From a checkpoint of a small transformer trained on Wikipedia.
Size: 20 layers, 3 heads of 128, MLP 1024 GeGLU, vocabulary 16384.
Training: a variant of Adam for these matrices, 333M tokens.
Each number is 128 + 32 x the weight over its row's rms, rounded and kept within 0 to 255. Layers, rows and columns count from 0. Numbers have three digits each. The size before them is the row's rms in percent of the matrix's.

# layer 16 MLP gate, 1024x384, rms 0.0556, rows 290-361, columns 0-63
102:119164048142115104098181168142101178154119078167122084114117110120135133147149173112105154155116110154172148082139140135130127133085145129214090138136177091087148163162092169082134148145167092
088:138073105111129117120115128140150127104181160127160105094058091150118087096101136105132125188093123131114179132142163171117122176133118145091130141122072144167176117126172138112123154165135151
099:130193115158058115100173083076127101163155087075129127151088111104109109083132124147191080113123095170163140101128144125137072115110187125137155050143063145156125196144145151166148141107130169
114:111155176068135084185096148210151136173137199075164160163173141138116116116171178114060118132093099156187123216163176136133108125134204130179083132121101117122123117149135161108100070150095136
103:151151059119066127111190118187164162140102184129119164125105171147051105068098147145089111105146109198114169125160125149154197150155170073143120063115113160124130162153155120143087166116131154
106:121052097042148125114163132191115139142115120197106122087145103079163077121128152141159167105118120113151175151185153147136107152166124114129134100143113165139139146129141114147133103134086170
098:102133082107109131159171134148143073156176131193196101111171065062134148135130171090104144059159129154184086099067070179130171151101116139212126101132159114129103064166158138110108100101139150
094:158098121157093189176183132133144148143140142156098131151085110114148097126086122144110120150095122164137199087172162116096121121156106097116099121097159107099138087115180109172086120080119130
099:161154133146066160110142145193099124162128173177102082134108131175107093141121136115102082076164140136120150179176163112168142101168163177224057086132172101110155153137139162130094146180133083
092:100150132116172091133096123127162134171098079200121127094190107134124069110116141070109184130203113185067072166122048170153135113164146178137146137082167095113174145123090105130144089098168145
097:126099101128155082089135080121098151125137134100183141144163140141186165113104140146142115112138169141187159129134118089106122122107155150112118099149141097062138142113133132098110156125156150
086:103171119047172146157104107171152132104107153173134139130161101113118126145152130139126135143138155130069190122186097153132143115172061108167147085105167143201165136187154153128132060071095152
097:170127169130126169138100112138079102122140165150122159174136095140062136115140148098167083078213202178123106111181087132142109072164153086099139118123150115112107096098169117111062169107131175
111:093171142185160179155120179193130118140160143072064120123131152065123029149127157079168136163071159148099124130130067125140108157124194145148135124126126107080140155129134115104140098104123141
105:142068147099113150155202178140183105179140149118065148079066120133124082142144139133106091148194116123119156127168145192086121132097148169143030098120087171194135188116142117099120125125174145
104:136143076151109084160144148167157052201129131113116063070121148172136125167113190106112094085166095090146117117163118088170090118120107129124115091127094126181088161107140151117124147118158131
105:112185077085087144121154121085134129120147156090138126089159166141174067069145151058147115101120172159193122156173087179087122169128088086060073133097119076117101123204106136102101169156119097
088:179132179123124102114104138191136148147207075116100124078074093096088174078121116149122109102174131142123169077110151142140116049146143131211159125107161146158108088131125106071141113188153130
090:188191097110118035073181142123145154180124174138130189162128090186144147074123073118143108160171085118133147108098095128150119096139180141150089118138125136088074093090095091116083108186101168
100:149148096154108137137189153135179090131120099104129104208079098074132118142143137094120137027118177131109151170111110141117127091111174067132082180118161111107118155076111114171071112114144123
101:088154162084130082076115124093160127155181172101172102132158122166111133087155131124123118118121153166156133157163136127109104136142123126112059126115095122159116169123125167116110084102162136
102:167152114175118156142144129158153129148128152111140113161128150114136108110148145115211100141132132137115103138124160158127088130097193131153160124034115152063105186156148118113164153133088156
101:173137120176053116150099073135147180214168117143100176127160101159172179082133099062138094106120107150156077136144121163148109110108127151159131140086175139111107138084104113123107149079128197
126:133164131148102139143138090138117116143081060125093122111090136089143162165137165042116127094146149123220116155097140155170148124095158088122141059137177110071106101129034130145101135130122160
101:049130157123150103141119091182152118088108201153081087074141120095142027165157183173137080107159143148154110090175132170125125177175162135140183060132120132134097181124151116120140119130098135
097:143121084101058091148208121134154113163128134108161099123130188156144191100127158137169092144119134110188162082124102108157129132131135086148118086133095115106110069150168113142119131138112150
096:142148157144076066130140142112127162077185153143094172162140143091078165149090102069116089193115114086130196127157178186153133146147127136076161104112154149158125086131164158165129120093119130
111:108198077131073150105124143159182123189152112139084092107146107129092122142175093106117101135126104151161164092157132128109093131113131113092110089132128145135136114132186161065046124151139124
092:132113117070090131168148137124174082133175157155148147146100151146168117153188153118160160139114132112152112106177135131164092111162119127148097078149145130114091137093160166093139101179125153
098:053130096100210158079108095184082101126104106127110082136128125091099119151104135084090181125127145124136111139097103110086108138165125059106151143094157124141145117074147141161076152148081125
121:139129149154089078112150054158196135164155132101101116157157133090112124098132092111204059152151077096104136133121153178175134133090146117162075093099133203141125095125142162077111163090033144
102:126124068163115113080074164154178095177182152170131152110179118030122090163136135157132136155069067131128145170162102172179131116137107094134122150140087114185124093065101130106095146164084127
097:089049091117134135129122117098163118181127159125058103151135124124146151128116115098132156156088121151123151129195159178152069136188080120120146116114111156137154100191141157133163129104112110
095:103151141163139130149087127183143130170122148060093153099145106086151127128070058104139109091121176107140152091111092170068150168163153138146075120118130128105139081087141113132115126155145091
103:143092118212096126144111179132119151127125079178139091159129049118089110135113138191121064084106044083161148106136124107108170127129159152110151135134127114144114133115178117084119075146120138
087:123154111102087130065155131170119137123207158159125114143136092192095126125194128081125096102109105098146164102170125113113117160135155179135120145142149141143082092154134145141226172171163105
096:110124095116085127147123169142128114174159130112086086138094113100178131137116107093133091149098094102145189129166128078138102149110114150154128095126140100081134116112148108161057144133110108
099:153119124165116095113126125171157122158128194159119127076174081159130162139113075149106157147117114177106074181134096106255094115104120074188135163117098160135128133117139174151129082118092154
107:181156094146167102142118129147127137186138140158144114170221127146127130144123158115130147101119160197117163106184136122177093110138145091137118116138107124115117080070166136078125070126146096
105:093106090163109129118087135168156098184115088104113089145128136112118131116140100089075088108083189095156132164108161135120114112183121105106179077083151082094149193119147106141048080173158178
105:177172101132141176090129171094109089182086144102138174161144079130130099118088172105156130150167157124107086162138133131168064139151137097095088114111108067131112155135073174116146155174131126
094:161160172106141090105142104150105123156171193160123172110139052160063125142209173097147122106122120113142193127162139185142123106170087150149131147124131113112107129123151145088133169135090105
105:135160064129099146198138125138170140161119176160089174135163081166080145120098170186125117165144180115078192147165166136205117091188124141102125100065131142129118142108131062170095132173123117
094:101116093144118106108177140132130116181173159101073134131124124101121170116118048127189152139113110111155105157153106102172106079124146092185098211094119142166136135142103116119084141128079118
105:147177101187106145143100159156112185186134143099105119128158139097202192138150099093096098120054098123127139069087105054111114149101083083183098088126201078131129117130104125094095133156083117
090:127129097038032111101187123193189139197193090155085051107165112119119172090125161091135113162092144144092210168086205177135062109165165069142079136129192162105100172152128122152081099094098179
099:080102114142092156175118143130150171166096049153102086116177070112121161128146160124132132126051144129109137196064103126163120177123158178102110191108150161119109135130114094137119111085132173
097:133125106113174156141143127220175149153154193084083132127163191170105088157145160116137115069091141125165105122088128164170139097111122105080153126087139123106100144128109086089160149134159076
094:131129115138131188176153204153159138101167113118095172117113126116123124102143151147107147188081183161155118112160136094138094039129082092155142063085105132105128154167130123106105131091101160
105:058129136166100142129151116150121102169173066082088129112106125168107162120146150159138112145088077137128132156113152133128103115153089124120152093104136132119067103045144142127131125136116134
088:075113107170155057107131112105107165122125118154152161109141120108069091138115098097191138174166119183191131154131119136107166071126123138192122203104181120124121092090056071137190061127129111
108:124084130090054073111158082075096136179096078124166123112154162110150145120125163119131140126109110103135126170134159154139127101133131065167116093095154152198143148103109067127174088151125148
108:114164137096085169086127135112192135164143140135084110098139104122092128140123127178124091139131179127175109156114163107130124184133104138133071172060150140124126154100141115115111179132109127
107:174156057135103125084116145077141161114136127144067128124114137127183099128146127185090083116121119155187108181116108146103104122137133135156168062108119165135129133119113137134135134094170107
109:128078066155080116148108156192168176113100128115113119155177097113118143099107114105145163079128112155122137184096118152183099101122133160157127076092052136114087151145126121124111142149128161
108:107133123134085143158112120119192120195117158174118121154146164128163127090153140150153080046082127122166143109146119127086101109118156124077085115120068181148118157135112053120103111097088105
101:133170112145081132123105097156165103125135080090136130092176094168102154101126069126082081138125144120095116081121102180146167148091187149136169055108229104092119124169123198083135133123105138
098:155143101115111132093116115109226047131188084142095144095163113053098149125122099132147117101130083138140139153138154142116105168075115116154095151113146155123088140107179074088131127087091188
106:112127090156123098167153185118180130151132107059107168134124150058062112154173130144151065054105110182093168153075120135122088138123124079136159088140102141107149116076146102166074164116144092
103:163137162175112074181156153160106109107145166143099155105101124148082073142163153119207103088133135090117130155215144108151155139200164048171142103086113175151125176146089109135116117144147162
109:117159151182129134155169130142175165157149220183170067137102142090104162111143152114103106138115117157190208144146148180145093090131138082158132149142132138171143174089127087050094103133091121
106:090170135134108149132160177159143171145117212178108136142138162075159166081186091107102096164093150197110174101098189128182137117104147165234141081107092140150105180128074131074161153106117125
103:161218185138091154112161156141130126155152076115117055148139230154100148149145158041096125109128167119093126157107139121165153118101166111144143105121205058201069170102133136126110162169116182
105:124130127109179104135126144152175157188129071145147078117134150080087111138090102106108127120107135183128143096152144128137141162088101109162147100108132118093096127109158146062146188113073086
096:088142109157106108142141160124152159180129147090150177108176146092147130106149099123153122118154109114112139149132093119083129139136086125145124158171183112164124066116147144155123100108159124
088:082060139148096097118109151152149158150167141165026136144065120061074091125097086141139136124142085167087155149169115154092160150131115122108191165088172110101143122077152128129121106116194157
111:190101138114117125148111115096185120164089120123167153098152167143177123086173128136167096068115218163149128159084094088118128113139116128091120160117083134068165126102092134085134162119099128
104:138172128082118144121116146168143175169163113144145112185163170115021081122169173131128148090060105153093119222100145164108103054102122112159119161091132122130147110129162118141106113073141121
105:128084150088116075157043110158117098171162148154160096106139106163140139122130173106121089094123131118128138116151159155184104123131168080142126098088121092123190153174105129187102127122107106
099:156122191096084091153089076121177165161126144134121162131135120122200137075142156112159130138110148134169120117135106137108087146104124132082132159115115126097077149139114124112109139121158122
111:145162140104083128091146133210104142204207183148095081095103150099093119110104185141121150145126121109124161151144095171111090096173079083153078151107159118112167121124089161058084130104146099
102:121157134154103114107190136204088199126172132151115134090146154140099116121181159179109180144151139190144173233135072158121129108163092065154161080127096098094138108088130141145121135184092129
# layer 16 MLP up, 1024x384, rms 0.0578, rows 290-360, columns 0-63
105:162155073208136176120121128087088120158133081158101066101108069151186080193172109141153141103131072173165104153116067161138097136096155187162140109102145133088166084117135214135109137153182085
089:117096110119111117124121182135121137148104173123153182149115133136153174202172094170124088107139108114121084102097182182198145069131134141151071131127142146161104161122145123079097117129119138
097:217085150082127161144162144109147105130166105094071112128108147127101095097070138167111119112128079062149135141153136096099115128158126084074164075146065121174129077147135135176127126107151134
117:129094164184155160088105133147152101083123082161142148098125095154184138122130091100167113144150182136080169070108132171132072117141105130077068149140169164114084089116147136168174225152117120
107:151146155092145127114079199114142122149135113150104079194140084106167064168117068115148127142108095105106083126112147131177095148170101130139126122120137106158144105106133100130117085164174101
104:138111123193140099106099148134184110119086070124125122150115218113097137114111141196128133119138054127162162183080159155138119125141137102136154101149109170144150155121166095098099208216133161
102:138144138166090068112137099130094128179114181061114136117056181112086078131072170094200112154077132104129117140110120088114155116086147114123185123154094094162147149098120128173105129091121117
092:144073096092150077065129103110174126063163133115131147057129142149133106096145145142139142119144058064112101102202154090119125148140162124114102164093112078189091121174127121101182143193173054
099:137109137128163116165148179090118153124111143147168123149178115088108116145133146168202109109092134154144141112166088108176146115110156054071205053152031131161092109106160171113120154140121154
092:185115085042116122077137165142130148108027089107136157131116151082108084138111082114092214128081163067145128094123163147057163127083128148139126146127121187191141090132109110103141132132161159
087:193098161172107080177073062129110167133118142191116090068217113115169159096102138100092109091185118128170189187098139098190137155117200138136124126129056084089101142145109097126089078124096120
086:111104138173070129159139154153121139114128105063079136129132174104146137143207142179136127123109134136145093130164146153074142079170124105105172122148116201150120096085086152104199111095152116
097:157107142158153126180102110139081122149100140179128058139103164096094103194130100129118088172137109106115059108122137157133143124107103196113125125137124091152131176143133120086179072139084150
112:124137130134074105133094122079101053129088091096168148170130187113122084158177096160100119070134181198158105141084110094075130132123109133048114111114145181099149152113154156168110087130173218
108:119170127121098148115103058144153168108113114107150126105156115036147191066112148110107155148129133113161181148125171132146163131181098070150141113146107094069110116111112110153104123139173189
103:118139132138095161206141142162116174128111108180094162092142137126114145140131136099090081107104134080158106145143134079179136108063197175114171125122121098124075134107085093159130146120163105
106:161153173053112068159119175148131146124120173101140095079170142132131069121136122121134071085054160053151124080166080084092156108111122200131131139095153138156146169172123154123144124146167078
079:041168078149155126128154155074093106126127143097074089161133181114130137129138136119118161148103147177106125156114155149167124156167139134097113183158129130129074137120132112096064155073099114
089:140160134154078038101155077118091123092065153088118180104146113144131140147101069126162140111118112106140128111103085119128143098088147121079157141112140101125144107122123137180097136151172082
098:135105120142162107125154130171132126090164181179110104146188182149090113138138075105137111206130134123141072165143186099124143129152134121122162033091087107089143130146172060125126176135144138
100:132188105082093132165136138154136150116098093087138113128146171187176090092115156154142142089164147110132114112162107152151140120147127093110108095163135082139100047168121174071154182128058114
101:118120196132100125130096112160198141104116110154156173132106119096148140130161104168146035076223109103188106116147134173189117148166075101183143156177155193100113134102105153139138108145136115
109:158110164172112142094097107118160147090156131110140147182053173183223158102166079105141078161131120142106159121085096079081099157103117163135186033126168078117105215090130121159130161087119187
108:129184099158092103116143116160117119121097119108093122160080168162120156186107111100148115098159111106163087107115153060090148146113099134072137076137138131117174102123082138116124214138122199
098:080129094114138154124175159200133120097151136157082134097106114079123096138063167172204117168075147146128180128079104116153132083138127149154157098150113075084165139117146073173133125097175124
097:154107104171103139158120097105136092137142113112171121138083153145110151118150152151115137112167151115155161125097094132089051107108155153047129051116124167147118074138152104135086129158159169
094:136163112189119153105140132106105131170089117101119149102101169086138168146119106101140161131155152125133076067080104151198161085121071132120083135135121157130191174106092105163152186136150096
107:139122159105096143166148076131135135097134143186142160169049177071108205086120121117104100174132155141159130077079091146130123141072134165114078194128110124127132137137118172149120128072129186
090:165150110086101114154109095095114067070067142125106126141076149184158159138119195127119150197113144125121135070110156137125101127117117130149134121123130156144082116163175130123153142085085104
093:183161172151093137074136072137167091075153064176195142194179085179108173117149095156099133158148131094205152189130097163155136146108111120120110111141152121142145116103104154085088165100122143
144:087177152161133130128155152078107134127106098079115127134125093130082145171100084153148073171103149105133095112132161056134198078108136149208170053110127169119146150146168129183103146137150097
101:110160160117158049198196074100157170091117175093084123215131167170115124118142118144170149131166160105144141128158120073127117072122218159202137077105103128137139127159081096120137106067101143
098:078122119172104081119164168131133170152150159126076088136108125130092102107140169126129079095123135102177130100177097124139161181093117161133179092102074107073040130166103136093100069142135139
097:103158138141139122119110153152161093152179133135126153165134192133127113136109062055191103143125142130100132039143122120114100157096127116149105146153148090142133133116143080137125121077166144
096:090110136118124108126136124122210147144096151146136129111122150116221212097148120082174196131126140099141123139123114118163046170120118158157093153150050123099125112130143144100148176116140178
083:112114112135137098069079148147117165128202101094155051117109134138120112170167121119112165086176139110081110120117128144059155062124103151125109141134173148135073100150180147141190081162165040
088:142135068104125075116159136096140154128131156188161169079143131168093113120132127131140140188158173217125080139136163169110131070157188119154122111083186128096060160152176144085191127138150159
105:052146144144191184115073157103183113144165132075125137105046196129167186107162067094081173134149120123134122104146097143105156132147133152094057085080088111164159115109104170108173126098152119
104:091118095119171177131167144119102111169130107162194078169145134082166189103135135085042186113114125144157150124175154150199065166097123121116133091172075064103126161122116157068098186192134113
105:143076122148125144140153109154081100173117126148126135131104116150122123161140149112122116104168121144067153137098166170152161127156108126092145127141185128127141127127100163169185111075138162
101:179079061155125144107152117119111097051131084100121124181149151123136098119091140180193163152109169106115104125145213075070155148142102122109091141105149195122163113107106127134194107124135157
089:131164105175125152114101171110104092107134141088185165186115109107101124130078094188192143101160137175108120146090077113123081114103149137169166119151202147185179154134076130086128149159089116
100:092148104133099140106138170116174142085178107039149162136162178122113080117110098078119122139105106143086112133121124098097111155074183125137052111160121145144116133080113128115097141168143080
092:187082113084101157156153141168103148097152118170114076159098137208163108153156152162129104105115160121077135158144159108124175082119179179148131042125098107104137169075088157139124157111172128
103:169126165094089076064082146103118119105166150091084133114149139158116111089117119112165111182115115096114153124146104133119166097171151125130099123086138158125047133154043124181179124125095166
086:097126084126106085162132130084197116130134151164140139075157151159169147121138159087140154126117177175131167151116125142142142130126173134104172128143148125062109128120127123142153098094155127
096:195114135173082139102090168163139114151074111122215089164086199154158092113163127151096124131123167147120152038177145137125160111113100088119143151101038156062111089130045179093135132149118081
094:120092174088106199089159114113157150142036116129158157136116131127172143129041134125076084073158156145150113145164153129127127140143076129144092126116123150150180143180118133173149132127154096
092:131099173077182110096121126168116126085126130119103097108186072160105113103133136136187126150183143129082101176131105126110207121168141167138155098129133141118124073116147152134178097097118107
106:135149118051227130128119134094145128140139156142095112139128155140142092144090146142097153144145142131141146132203113168145165141073127097123132137135085098156150160156156095154126165177132135
089:118128117147125162091160133082142106102043175076153131137188121087113137150182150111109119127128122097145204163128147100104087092092090170104109130144120123107090092123160127086089103188154094
116:144195115158149111135172204170135133067191151117065136152169138164112092144189114174137115110173112121139134092137145080123100133105169172137135132129097098087097126107122131121088095162149129
112:093152099133071160095090105101203113084099194182162127164090097080151111163128090107123110138095114103130135103180100159143115122108118151102056094183122160129098113115112084084142097154138114
108:153080164111140135163170105112070051173115182040153102119162071138158154126090148056185060071149136104155174141147118099146112087114122139139124138125107135134056140163081130172101123129089096
109:135138143090087143189113099122157105178143159153074079042118163133151093069122131106158097099139122067080125111158094100172153124109123165073165144187149136162109150137058134140086111164114194
109:163116126136163131194127108080144165145164149148092132160055163094130125160089123174102145147149115084151166125113065123134204127084153109131091178080159167151158133172116100088186088141128125
100:141112155042082154198165169101090124173129135135125101124168102074133160103102144095185173153125124127130126169144108096194092150158104116104129141082087140134145183160124072189083150063200135
097:177115110080138122133147105115104102121093098152130127118084101142122231126131109164186076159157107159147086090064133142106130087136144144101067133106150110160148176137174169137160150056139129
105:084095179082169189147095111129110173154123138134140130093180113139111070147166152124141141136180106117085135169114151137119079136127114141145114094122152124128185129131118071116170118133099173
109:153103156121160132159132127134083085080130124084133111133174118130125146112152160183168124121142135071121114115188137148073137178120135078102118131115103167157202180162101167159155104137145084
111:117082085114098157066142163200138111178156137123106110104111157162132080145132064088151186069140093130142066084151132059118164131159145174172136089115120119072118146120112171100123121107192118
104:111126141132166194199057083104115165110172089202111078148156052146101130150172125148120087189156136110132158147176170137138129126154051096130144134123149109121182137152159121101096149157130109
105:124127151161082168183149103173148158128108153189148156073121116098156128107169144162149106123207140137157101143146121167140097130147119122172130168153100152086134064195086131134132069097114147
101:166184162122172163120086110233158164099100156101038174156113160133129129147133092143119098132109087110084086108134138154127144118129135094081130050147096128141126143139110166159109127133160133
104:077108097176119157118120173119175141210065067107181149149182057115178132136088162138078167099115130119168169145123117137123116108101091194121103131113142113149113144164117118085109039130136180
084:114100148125198105160145076126142126090139140152117181151079132092081119162104164113140148156065111122155119131193110154128118140073081145145172098153151126165175122098189096147092113168139162
113:129131126116149116112102154084072071136137169148158113114099209142118082163167173152187148114114159161165118111118129142115152191133115122165115222134162113079181127084036114129123133127104086
103:159125123163080162107121138129136122159172124140157101165168069138160092120103103109143121114091198112163122117208137097123168160123117101174118122105095113102133092131151129134107104194118057
102:105130218123162128144130126128121170073143073117138138050139104091112126035130140186099184120134120161148162098106161137135048109058132153113137097141104055123123110158079131150166166162118107
099:150082119125135115116116081104136141144138093176118182111142176085121146140132135132076166145117108099085175127145126113125102094126118116142174117127183116130158173122122069109088142165169124
111:143167088113093109171134136135128138182171138129127159110138181100094183107115090080156129173085173192124105200103104154136154117116107091101174128140154083142126092090105130093091160064164162
# layer 16 MLP down (transposed), 1024x384, rms 0.0504, rows 290-360, columns 0-63
107:156152193142148154152165142119202138143125106135145162129098117121187096105152143149139052107113143050153117179208156104163107142088141113139159145097153134202110164148169078162150143143112106
089:096142134162143151124139103144049111111088085105141215193179105130107136138135165150138152154148129100109113131170059112082176124134066104128102172105182121146156127105136153171110111083140078
098:143182117110141116101126109146127131172061153122160091102171159123097151139125189085136171167108131140133073150072125193130133059126131136218079229124099145085142150117129093105107185148131144
113:111079166168186086087090145083156116113109198152158183106119127128147124146140100140104192189125172201147050111103117128148143132105103128137091139151160164139168166068084137141114081142116122
106:132111097166163150135109128125129159126116139163139147125124149125136132111136074106140116175130100114188100123087089137143116151197137196130100073169074111090064178090154123159077199126130120
105:116107166119085097151155112152113161125133145147143141100112164125082120098140127132136123103152140166111085126140131067132089133169110078123118111199129094062141133125140105111113113172113107
104:215124149164133160170119130132144172089063111063123133103082107140093149197167111075199118073139159174081122170098099131149105141196103048138104155142095104120105145086149173124181183160106147
094:133126140150143136151067168122100126172129159081106110157091127109147083122133172158105130137118147141135119126078097127160130159104132105146158084102146132133182119096123185136154091071113110
104:101159115118141132161135172150136154114157173144102173137174142130106109182134160113112151145104122131137110162176105067117121152169103112192107076154151115118117092141172142077152142173139160
090:141122146104208150178109157144156128145117141156096073124118141134041133162144185084109111146126095143118129124126079089139162123145185122102134063078178073140118190159047059136090127145126144
091:102168111146165116142064141110100077183121115095130180111170128158152183168121180148139139072076103104091143135114137155130119089139119112115118192089108128137179169137105120146095091164106133
082:128133091073202131048137096096167168116118122098116130159132112096136123142109121088144141129137161088080136142141069136153086135115132093137109152148152088126128112160139104143063133152130143
098:140161112131102159105068126097189193163130112151061128157124152109191132139154161105165195094077098142140164155122092082111122052091135152193160155105112116119103140092131093161170088121110101
113:109158097096138117091120149067137168151143114171123173097118098168147131191086121153104102165181132088168111155111108108102159123149165164127181092113107152181182096111099136112140109117104137
106:149040118091119150130090099024117127083078137136128112110115128076189152132162148141143049161167130158124132126152167106135110151156148157131126133086156075136148134125163088143143138115142124
103:137162150134161139096184206114154075094091148139138126153094144106167116101128120130063078169076135097182149093179141154083077079084101096104115191195112118097197104142125119168138168155138083
108:130154114164130142124097096091081118121071123191114126075128166146107138065161158199077161092106064144154125172090155191176095130096103137163154101201113118077075133144182125134126168125161125
080:118147160184118092142063146156153154141162101101107105113113098186091157128086159106111124113159081114174114158144126169037153119138114098139142146111169102107093117188116163178060136180167118
096:134116116139109138149083114128136107111115082160171114139129070136133096148156143090072133187176145127131144088148111126152089122130132160111116178107129130106158129115125159105114159151111159
102:139107159122060130138142124167168169136145174173173160133155110180159088079149181073117135157127146143100068130092181115144168123160093110184132087128186116119169068164127111153100129161072183
100:087164124157110084136114114129162116123213220139136159112165131122119145126098074093158182177135123164115103117196147112126112181131098106146142106140143071141142190138157128121113091114113149
104:114120127148104095100155149096075097107147145189130134148115107167113166143144121095109147161107110144113150110109164121143132102155154114109146141108124147105171128112101125109134157101145107
104:180165157113117141154185190179192129127117161137144093152048100133047106139087167147156139161054183162129105086123119097157114174165117125134088103119153139130149140155183055121141183134083069
124:128106130080167129100102130112098163114124182145157131182146112135094122099118114203123159191108113149078169116173108167121120117149126121133097174082065121156124166114186122113153110143142106
101:125078150128162141176157131140116098155139079156157090139118154099079194125180160165132116080175134143117131123156135163160144126145086163135115106103170082111104114119147143150186123167121163
094:100120138125065096119116122135135151068152118122124100111169108138102135134125160160105046119124061098155112195190064162117107104147112130140162128122103144130102143124130073146076105125159118
098:138100151105080097143142101161131107132073146154191075146208146167146114132115150107057147140123185132126073108142098153077144141121128105143159142151167162120181147166174176155140166157125076
109:051113085179101125087133174143081115073113065134083111120156088149161169110121143171139071102077137083205072099196110107115123117100159100124159121095138086108168144131167152100090127156182149
095:119191171190135152129106105130102134125102110118103144103107119055134184150142137138110148104156169164101106140097131128128105144167153142077075133118086113128142083144121135156121148080131151
094:148183087140119174159177097139082118130130086151132084166104122111149154098178113144056111138119205166086121166067134097126122097112112114100071126096158203127118106103090110162132151152159089
123:218096113120118159123145099171147143115146163152142118153148112084170099107187137103133145152156134125174179101180135197106106142163064181102076175136153128160139102102137148079111126120122117
103:117164129094132093197163167172148174133093067093134090181119134085115133083144126117153105136174147117100113131121141135185078125122142150095090111156118114167125086073109095102133179129135114
099:076121150110119180146109133121173105130073181131164106132173149112127181195186152143131159190153116156050095125086116145179056128126141173149135149164102169176111090114162194121111113119138193
100:185145093161133162126129187120099115182060118146103174124123156102132089120168110127175203172063162179106108118102119085136138057178140120063122103114102146146182082072163132049088125084119098
101:152113166129050112185164153141097140123119128127164159168103127121140100148144157144119094069187137131090125174145103128112179099171161150136160135100119161162123076128132132170111098129132127
076:101148116126156185142132119136130137169085110131113149140188091086142083105128125125122167134111126086122120136111122104139104063124139192081136122154103111112144120098153115155090121155094133
096:114145122131085154172087159046148101118164201120098187099110126160132110187130036134129121189120126086104141200121139090111117139160134139175093100149137092078147106117145146100112098140130138
110:153147095158128110166062117163121149089094118108113120164148154104103094104143203161145074120201165084096181105098141133069172127123145131090128131161169134116159114141104083119148132163134094
105:157207112176115110119126080127063128100137123175118127177130181093193085094217189100108050112112137150121131096140130116112083122130103121134136132198090070124137148104115080195191161093104151
108:148104087160149125085179102085105120140145197140139122163097142119135172094164107151123107135125147129157138080151131149169121095119095139109105114141044198142142093149137151095136148134139064
103:155128088100133099064090127125120149174093142083146105137122126169179136147115097065098131118140103059131149101108152106110139142163114101152146144153106031043144079126109127133106125126092058
085:067139160129125113145169081118144149153096163154125147079168049140091156086178160148116128047120100151129203126126100140155111133137176119095144144136103112101066141207120131103132108095120123
102:108133099103118140171126124159116126094143145197107162138073180165086104127133123111146116160125182158141157246156140091176095063158147083142195162170158128066112107147120115112112103123136151
097:127145138132150158152159123116132143109167140143151144133087057124089140074140160136118079113120145139094171152185121102104177121150103071149124120123122088180108160091123083084155112193105169
106:123058134092113147137115128164121145081126141162065176141115131137093107124127114152078090152107085141179130146094181095144097069096115158113047095103134078180147172131123090099145120100143168
091:101149103155139125134088131095152105165149143133119110190038116165164140137130127200136168163139127107137086124091096100145129188167059148137161099184152111131156123130140123157182149149134111
099:065126147196122156117080099113128147063152150140133143107089112138150108144172122092118129133084139125149104189110163164108138130112090161139127141058161090104135138096198074143120116076151150
093:152117182136141100081079127099129158158202150122095108122087140143145085134151116161161091143185125104105140182109164100145165159126108142104158138126143108097147144118106120099152151149161078
092:107077081140085132130142112142196154161131103147095080133117144100118137107116126109165118057097124081137124086109130085167115143123185149102161124118092113111057161092130135117125158164125136
107:129162119157110119132084135157100141149132136102126075105115100130051165072120094062120104106126161108109142096095112079089144153118153154131192180126130169099127095094120092171132077102144146
083:171095144105139071132134130038100127111144115140082118118040114113108145115145175119114089174147121142178129128090091166067135160119119096125120124083140126086129076094093099166123130079177117
112:068100117142168106125156087181112122120156109113069168115150133186086099108158081096127104116177156086156106099193121083136152082165150154163193096168135082095079122106138131150134107141164137
113:101129142110123015143119147121139090122143168156196122164113149079144123104169159191192158091153092153182153162141150139129082124090129125158077116175150187154132179115122129110180161180079119
109:120200124110132144090143118151082102176094132130135091186120184091114133193141096115176133055135122118162163140161120126104133159120070108087134157156239163102056186117106114110063099116156160
110:152162134146162095144142171144167116106099163105129058142105134089119110145109113070158068068116102173053136099181160102178155119167144102119123136122149143149133168099162093128120109177188140
111:159144167142143111136113128118146103132193170103158104147088177139181101142133149151119136136168188120088163147123112076121137168184155105084136120151166196157104135087125142111116147122100087
102:106155145126145107170180102152145120115155131122117110161088118151164084204129074111178116151177126158130105130131152148131147160080172146160169148131173090073099171159153116114144170091130154
097:126139147143144159124140147115114146101024118161082086109161092103141079121126204211058133153115162157132116140129104145150135122132130137140118092148123164102150153109149166109134110130134094
105:065164154129127164137143132198147135177133178164171173106128132057155170135122138126112128072148111156131161152143094134125101107181129116153060145110116092120119132108113176144120178088151113
103:154070122079160190096110120166144195088135102067161124153146135075160103147072116120137124160139148094096175124124155158105142151119091112121107129104208164077163121150156196200110140114145037
109:116052101094153158148143135175119152093167107129111149079118177123131088115102137126112125113165133067116113097167065146134159085103183173159080134140113091109103097098113097139140118139101095
105:116146145134151111117122061164111072113120107115181111134205133087007082104107144177094129125101120111123153167191132133136097109130090051140171102188117172124110137096170105161169111090156090
103:166131162078111140120099129130089162109109066162097078081172175146172093106170105108121165129145096163127142146104128083165108104108156167135164082127147064101070120129094058089096143129114155
103:130101138129131114109090115090064109138127119139138128209164126132155200095076101147180136146105139117151089123118091093121164143160121205133119206156102103131138111150152137096117086115070175
105:164144129050123153071129164139174062157083079115125148122078137173078173157112191119101098099112159100074127125073105083063110128125139126174089166086106119180139115113161161123156116147116054
077:099168137086201130131129147099108148107117122142200142162144103121179157203153112144120144082162147110189106140100079079198167077090111178127156119134070115116093121137156152139162133122102082
111:115135127142204153115136189122184148150123112119050190129137152161128177043101125116070133113110109100070129126107147168103174071131133135110110165146097099071173111144098168161108162106163143
108:130142131120127133116097115175055154107127101118120132132118140134129106156164095091110133118081113181069194182147150132134169135117096068135174130108182075089187125063174077180112103132154135
105:175093154078164151107180166133103111142104122072150122123106073134100095141070134078177112118140164192131098188135141117120125115146112102121120091120094112169046127068071141114153103089124167
102:103090135095089155165146078179150110131086139140176149133191081139133169142151183157169182081142116164155122050145140125149124114178132132114152137148155130180142132096110141091121151121098079
111:125091131054112160160175170073173096147089124104108175172109144105119126154099149118108095134092109091142128127168190124101066132143155120138152151121128101148080163117109128118126110169168113